Weights of a small transformer language model.
Size: 9 layers, width 128, 4 heads of 32, MLP 512 GELU.
Architecture: no biases in attention or MLP, some layers without attention, LayerScale, capped logits.
Training: a variant of Adam for these matrices, 8221 steps.
Each number is 128 + 24 x the weight over the matrix's rms, rounded and kept within 0 to 255. Layers, rows and columns count from 0.

# layer 3 MLP down (transposed), 512x128, rms 0.186, rows 252-298, columns 64-95
[[112 133 148  93 174 154 166 111 128 124 133 130 115 127 107 129 110 117 154 124  67 114 155 183  89 119 139 141 181 170 180 102]
 [133  96 103 103 146 107  69 116 121 152 142 113  96 125 149 113 128 128 115 149 140 103 124 160 133 118  99 122 137 102 159 122]
 [ 77 127 106  95 145 132 186 106 223 112 118 145 155 117 121 176 137 147 108 112 141 122 160 179 119 155 149 189 119  89 109  84]
 [108 173 139 129  83 137 102 109 154  84 155  89  70 118 149 121 137  99 151 119 140 117 115 153 135  95 142 136 155 114 123 113]
 [138 166 102 100 104 170 150  70 124 118 104  87 159 147 172 151 159 141 118 134 170 131 169 102 166 129 113 133  87 170 135 130]
 [140 108 154 129 142 141 137 107 165 152 143 107 114 136 141 123 171 146 138 170 148 105 127  90 105 125 155  91 156 159 130  92]
 [120 166 154 157 112 104 122 111  92 111 100  76 130 111 122 121 127 148 123 117 133 102 112 142 122  98 143  90 140 142 146 106]
 [106 145 116 160 130 124 105 127 132 125 135 128 169 167 127 149 117 117 133 117 129 152 115 122 112 154 131 135 141 127 134 133]
 [117  72  92 118 134 137 138 128  81 114 138  98 143 144 114 147 170 117  78 134 138  98 136 156 120 142 134 155 144 171  87 159]
 [145 145 149 139 112 117 116 115 128 110 133 132 132  91 106 133 131 112 143 113 118 159 163 183 129 106 138  93  93  79 107 166]
 [109  99 107 171 127 169 131 146 131  74  68 117 132 137 121 160  90 135 146 128  97 125 136 102 171 144 178 131 118 121 119 123]
 [177 129 125 122 155  78 109 150 141 138 129 122 120 106 113 128 114 102 127 115 137 131  92 136 112 104 129 103 147 126 135 138]
 [137 135 129 110 103 153 109 116 122 138 118 125 105 101 134 150 149 113  94 105  92 120 173 155 118 136 120 112 134  99 114  85]
 [148 152 131 103 121 127 128 172 145 140 127 155 110 141 117 146 115 168 116  85  68 154 156 144 149 125 138  75 115 113 111 138]
 [118 131 186 114 106 143 177 138 117 128 145 122 102 133 113 107 145 185 139 168 142 108 142 174 118  93 136  86 144 115 122 147]
 [107 197 134 169 127 125 113 171 156 124 156 125 161 181 143 146 133 131 134 152 152 153  89 116  72 138 154 121 131 134 155 118]
 [150 145 130 133 127 100  53 130 139 144 107  86 126 147 122 167  99 110 128 161 141 128 121 127 146 123 173 153  92 164 139 125]
 [150 140 152 141 183 144  98 118 148 121 129 162 124 174 119  76 145 141 116 110 135 168  93  89  84 140 128 127 130  91 159 135]
 [182 171 151  97 167  94 144 112 142 114  83 165 128 161 118 136 154 109 121 137 111 140 184 117 145 156 175 113 132 119  92 142]
 [127 122 133 124  98 149 128 147  82  74  81 138 187 128 153 135 127 114 138 164 155 103 138 138 128 126 144 125 127 117 122  86]
 [ 93 154  92 138  70 171 141 151 131 136 164  93 147 113 178 137 110 121 142 119 134  74 130 148 104 157  95 181 127 114 162 151]
 [124 114 120 123  89 105 151  88 139 175 107 120  90 105 133 115 149 143 138 124 156 146 163 119 127 124 115 114  82 129 108 105]
 [104 132 109 113 148 158 140 108 127  66 117  96 126 122  64 158 139 160 156 109 110 143 151 153 145  99 145  98 186 147  99  98]
 [130 106 112 136 130 109 109 112 137 114 139  75 142 149 120  77 117 111 134 102 110 121 112 119 100 141  95 105 103  86 170 140]
 [ 65 146 139 136 105 165 166  94  76 107 141 117 158  82 114 104 128  96 152 142 109  90 162 103  96 152 143  70 125 130 107  63]
 [161 105 137 140 107 127  89 120 140 141 127 121 150 141  78 172 115 111 150  97 106 123 146 154 138  97 121 154 140 135 145 156]
 [116 134  79 168 170 147 123  91 133 118  80 152 115  98  85 139  99 142 135 121 145 122 137 108 109 151 165 145 151 116  92 142]
 [128 100 131 160 162 126 165  96 172 100 130 140 119 131 141 125 118 119 127  67 121  89 157  88  90 149 134 113 164 122  95 147]
 [161 140 105 137 131 117 116 117 137  64 104 103  95 131 133 104 110 107  69 127 120 167 132 106 130  97 166 124 134  57 126 131]
 [169 133 161 102 151 133 141 136 106 179 117 130 155 161 112 125 134 116 109 117  96 116 116 128 140 108  98 128 114 133 167 101]
 [101 132 129 166 119 152 176  87  89 133  92 176 161 108 127 108 126 162 115 131 136  89 130 128 127 136 133 101 114 137 166 111]
 [149 119 128 105 139  95 133 125 108  96 162 128  83 143 121  56 107 140 128 121 152 124 138 100 111 144 140 149 125 116 123 114]
 [172 130 139  92 123 142 111 170 133 118 146 121 115 131 149 129 116 114 111 107 151 142 138 105 116 149 153 125 153  87 157 137]
 [146 134 116 165 202 136  98 157 154 171 150 135 174 132 129 143 167  96 111 105  86 123 106 110 110 119  90  77 115 116 150 133]
 [100  76 114 123  92 122 154  96 188 119 127 136  97 124 144 123  97 138 143 123 114 170 197 148 147 179 159  88 162 155 153 140]
 [169 134 121 161 150 144 111 110 100  87 130 126 143 139 142 141 162 128 131 130 145 108 117 129 139 131 110 156 139 106  86 140]
 [128 153 107 159 118 123 124 181 146  98 132 117 156 107 162 180 117 160 116 134 135  91 161 149 109 136 140 139 133 138 126 125]
 [117 138 146 137 165  70 170 179 131 158 143  86 102 105 166 153 182  97  86 106 140  85 124 122 125 131 135 152 168 129 144 106]
 [112 143 182 154 129 131 165 114 137 122 134  80 141 142 129 124  99 113 125 149 113 155 158 134 123 132 132 103 166 146 113 127]
 [104 119 141 136  80 131 138 127 127 100 102 158 136 164 110 118 143  67 136 153 152 120 116 147 125 164 107 115 129 120 152 104]
 [ 84  69 141 139 136 144 171 148  67 144 124 183 140 111 126 136 139 138  65 154 128 131 107 132 118 112 125  97 122 159 128 153]
 [118  76 115 106 120 129 119 111 165 175  86 155 173 115 161 133 153 144 122 118 156 136 139 163 121 107 134 118 107 151 133 109]
 [100  82 180 144 177 133  98 112 153 149 110 130  92  88  93 123 145 104  96 136 173 142 155 136 146  94 137  96 147  64 146 113]
 [156 194 180 144 169 140 108 146 130 189 131 183 150 183 119 163  70 141 100 168 122 107 121 143 130  96 108 155 121 119 122 146]
 [102 109 149 160 122 126 164 121  82 125 130 100 146 106 105 100 159 168 134 108 132 116 145 113 184 114  80  87 149 103  99 113]
 [146 103 134 158 127 154 127  98 124 107 128  78 111 139 107 123 103 118 144 129  90 125 125 113 107 144 140 140 136 120 177 110]
 [ 96  81 162 111 172 128 133 115 148 127 139 159 175 134 165 124 160 146 132 110 127 153 127 145  85 119 162 151 112 148 148 102]]
# layer 3 MLP up, 512x128, rms 0.179, rows 253-298, columns 64-95
[[103 148 120 142 160 124 132 155 115  96 125 163 145 126 146 127 156 126 125 113 157 105 125 103 115 152 159 110 135 175 108 108]
 [146  84 139  93 152 134 124  95 123 161 129 104 133 115 158 119 169  94 103 144 135 136 156  80 159 122 101 154 150 161 145  97]
 [148 149  84 145 127 159 130 108 149 113 133  93 137 157 127  97 131 103 166 117 159 125 195 144 123 104 153 177 127  84  83 115]
 [160 108 111 113 177 112 151 122 142 146 175 169 118 120 134 103 132 102 138 157  89 150 125 113 135 155 138 117 102 121  83 121]
 [115 137 116 138 131 122 131 109 108 143 184 127 157 144 136 126 121 152 177 150 128 124 116 135 148 128 155 115  87 129 120 112]
 [ 98 140 102 159 136 133 168 126 113 102 134  87 107  91 148  86 129  89 159 156 163 109 133 163 157 122 124 121  82 124 161 132]
 [142 106 129 109 119 104 161 136  90 104 165 126 127  73 158 101 118 178 130 146 142  72 130  99 120 119 108 117 172 144 122  88]
 [165 125  89 159 110 104 177 160 123 138 161 115 133 137 143 129 101 106 118 143 135 129 136 143 129 126 146 122  92 131 134 119]
 [123 122 136 111 147 149 153 128  88 150  91  86 140 132 149 102  87 130 110 140 146 121  88 101 130 138 124 171 127 107 122 101]
 [129  69  83 101 114 146 130 119 106 123 167  89 100 103 125 151 108 128 154 122 163 122  87 129 117 131 121 150 134 120 139 107]
 [ 90 115 141 160 120 139 181 111  99 140 149 100 120 124 127  88 103 138 106  88 136 139 142 137 131 125 153 151 147 141 113 154]
 [136 128 131 126 150 126 137 130 140 138 135  96 148 156 140  97  88 189 135 130 147 162  81  95 148 115 142 156 150 162 144 146]
 [104 125  94 120 138 128 108 112 138 108 117 103 113 123 127 132 139 119 118 154 157 101 122 127 147 143 107 121 169 111 120  83]
 [144 156 144 109 189 121 151 104 110 112 166  92 178 139 148 101 143 126 143 122 145 164 120 137 110 157 146 120 157 106 133  94]
 [156  80 122  99 127 115 151  99  83 157  93 128  89  79 122  95 140 103  91 120 132  81 172 164 177 112  94  92 121 106  92  97]
 [155  96 133 143 123  92 113 130 112 149 119 108 114 138 128 115 164 154 120 138  86 166 132 136 114 116 135 174  65 150 127  82]
 [162 103 129 105 129  99 141 122  96 123 146 172 156 136 162 124 138 132 119 136 166 166 109 167 133 146 120 103 160 128 152 101]
 [122 143 139 142 140  80 123 116 135 121 108 157 162 140 127 173  98 143 161 155 113 158 140 155 148 134 103 145 122 148 104 172]
 [121 153 110 125 109 134 148 110  68 126 117 149 153 111 114 119 122 178 128 120 172 129 118 121 141 110 117  85 103 111 129 121]
 [117 152 114 167  81 141 168 164 112 126 187 125  86 136 132 110 129 147 125 130  99  93 172  94 137 172 146 148 128 144 121 138]
 [135 144  99 132 119 132 169 129 107 130 107 169  77 100 114 134 109 120 171  93 126 126 130 167 118 120  90 101 140 138 138 131]
 [ 98 114 154  56 132 168 128 128  92 105 121 136 103  90 128 131 144  94 136 197 175 130 156 172 146 117 152 137 124 161 123 145]
 [136 131 100 138 131 126 122 165 109 136 163 186  99 116 162 136 113 134 153 154 147 113  71  98 132 142 166 124 142 158 100  89]
 [112 144 111 128 136 151 171 102 116 122 140  84 137 111 105 106  71 105 122 137 127 142 125 121 127 147 163 105 105 159 155 155]
 [115 126 105 147 154 109 128 129 139 114 149 122 151 121 113 136 152 109 140 118 163 116 116 114 128 140 155 107 111 140 106  89]
 [215 126  62 119 147 151 150 177 122 180  96 141 113 116  90 139 128 140 133 111 120 170 134 133 120 169  94 146 109 121  70 130]
 [129  85  91 130 163 116 127 115  74 134 122 171 158 156 181 132 115 122 120 120  99 118 143 162 160 130 143 141 133 130 136 143]
 [119 109 115 129 117 163 125 133 131 192 111 150 148 124 114 138 116 133 134 143 118 135 105 138 135 140 127  90  71 173 138  87]
 [100 127 128 113 117 124 127  97 139 113 114  87 134 132 148 125  82 140 122 140 156 120 123 148 124 143 179 172 122 137 124 114]
 [120 105 132 130  74 127 128 102 101 148 140 150 152 101 146  95 119 148 118 143 130  88 111 113 145 139 108 117 142 141 171 152]
 [126  81 123 115 120  87 137 110 103 129 115 181 162 103 163 155 135 132 150 160 104 108 103 137 141 135 138 122 123 151 160 124]
 [110  97  98 155 108 112 113 108 151 107 117 120 110 145 146 131 143 130 111 143 116  95 120 118 129 133 120 118 151 148 129  95]
 [102 108 148 124 125 128 147 135 116 152 111 133 110 119 150 113 122 171 129 133 119 109 164 142 138 133 144 142 127 147 129 109]
 [103 103 128 139 108 129 155 109 139 120 139 144 131 154 127 106  56 173 146 151 134 157 189 116 143 146 118  80  98 187  82 142]
 [125  87 129  49 112 101 136 153 127 165 135 145 147 139 139 143 118 169 173 146 120 123 115 130 132 133 169 100 106 164 161 153]
 [162 137 113 171 161 152 136 124 135 120 134 146 166 116 100 143 104 113 165 127 154 151 150 148 138 105 129 109 134 145 112  96]
 [155 101 142 150 127  97 188 164 104 159 146 111  98 109 127 158 135 116 112 110 105 123 123 104 144 113 116 155 100 106 156 145]
 [140 122 129 150 169  76 146 142 131 139 121  88 175 158 152 114 147 105 154 178  89 151 136  95 180 170 146 100 143 128 118  94]
 [160 133 107 147 135 132 121 139 133 101 181  98 112 106 144 108 116 122 168 141 104  97 122 101 129 121 139 114 133 147 131 103]
 [ 86 112 146 128 118  92 146 147  82 168 144 184 138 129 156 121 132 128 109 183 122  84 124 115 104  96  86 122 147 148  89 144]
 [109 170 123 160 102 136 142 130 115 132 158 179 153 124 141 177 133 153 155 109 107 155 139 160 102 121 141 140 125 128 121 151]
 [193  82 143 111 196 140 122 121 151 108 108 157 140  93 148 126 102 147 208 131 116 137 151 164 102  75 107 181  98 118 135 128]
 [155 157 139 169 169 100 177 117  83 195  92 148 126 168  98 115 108 151 114 131 137  95 148 139 166 118 135 135 117 118 123 160]
 [124 130 110 114 145 133 119 115 153 151 120 152 100 116  85 175 140 116 146 140 176  96 148 159 126 108 120 168 111  93 136 157]
 [101 118 125 133 130 130 147 142  96  97 188 173 110 131 171 116 112 140 165 144 114  89 121 104 150 126 133 116 121 112  61 119]
 [126 142 134 130  87 133 112 148 116 132 119 158 129 122 118 146 141 140 127 133 108 112 137 157 126 137 126 100 125 150 119 109]]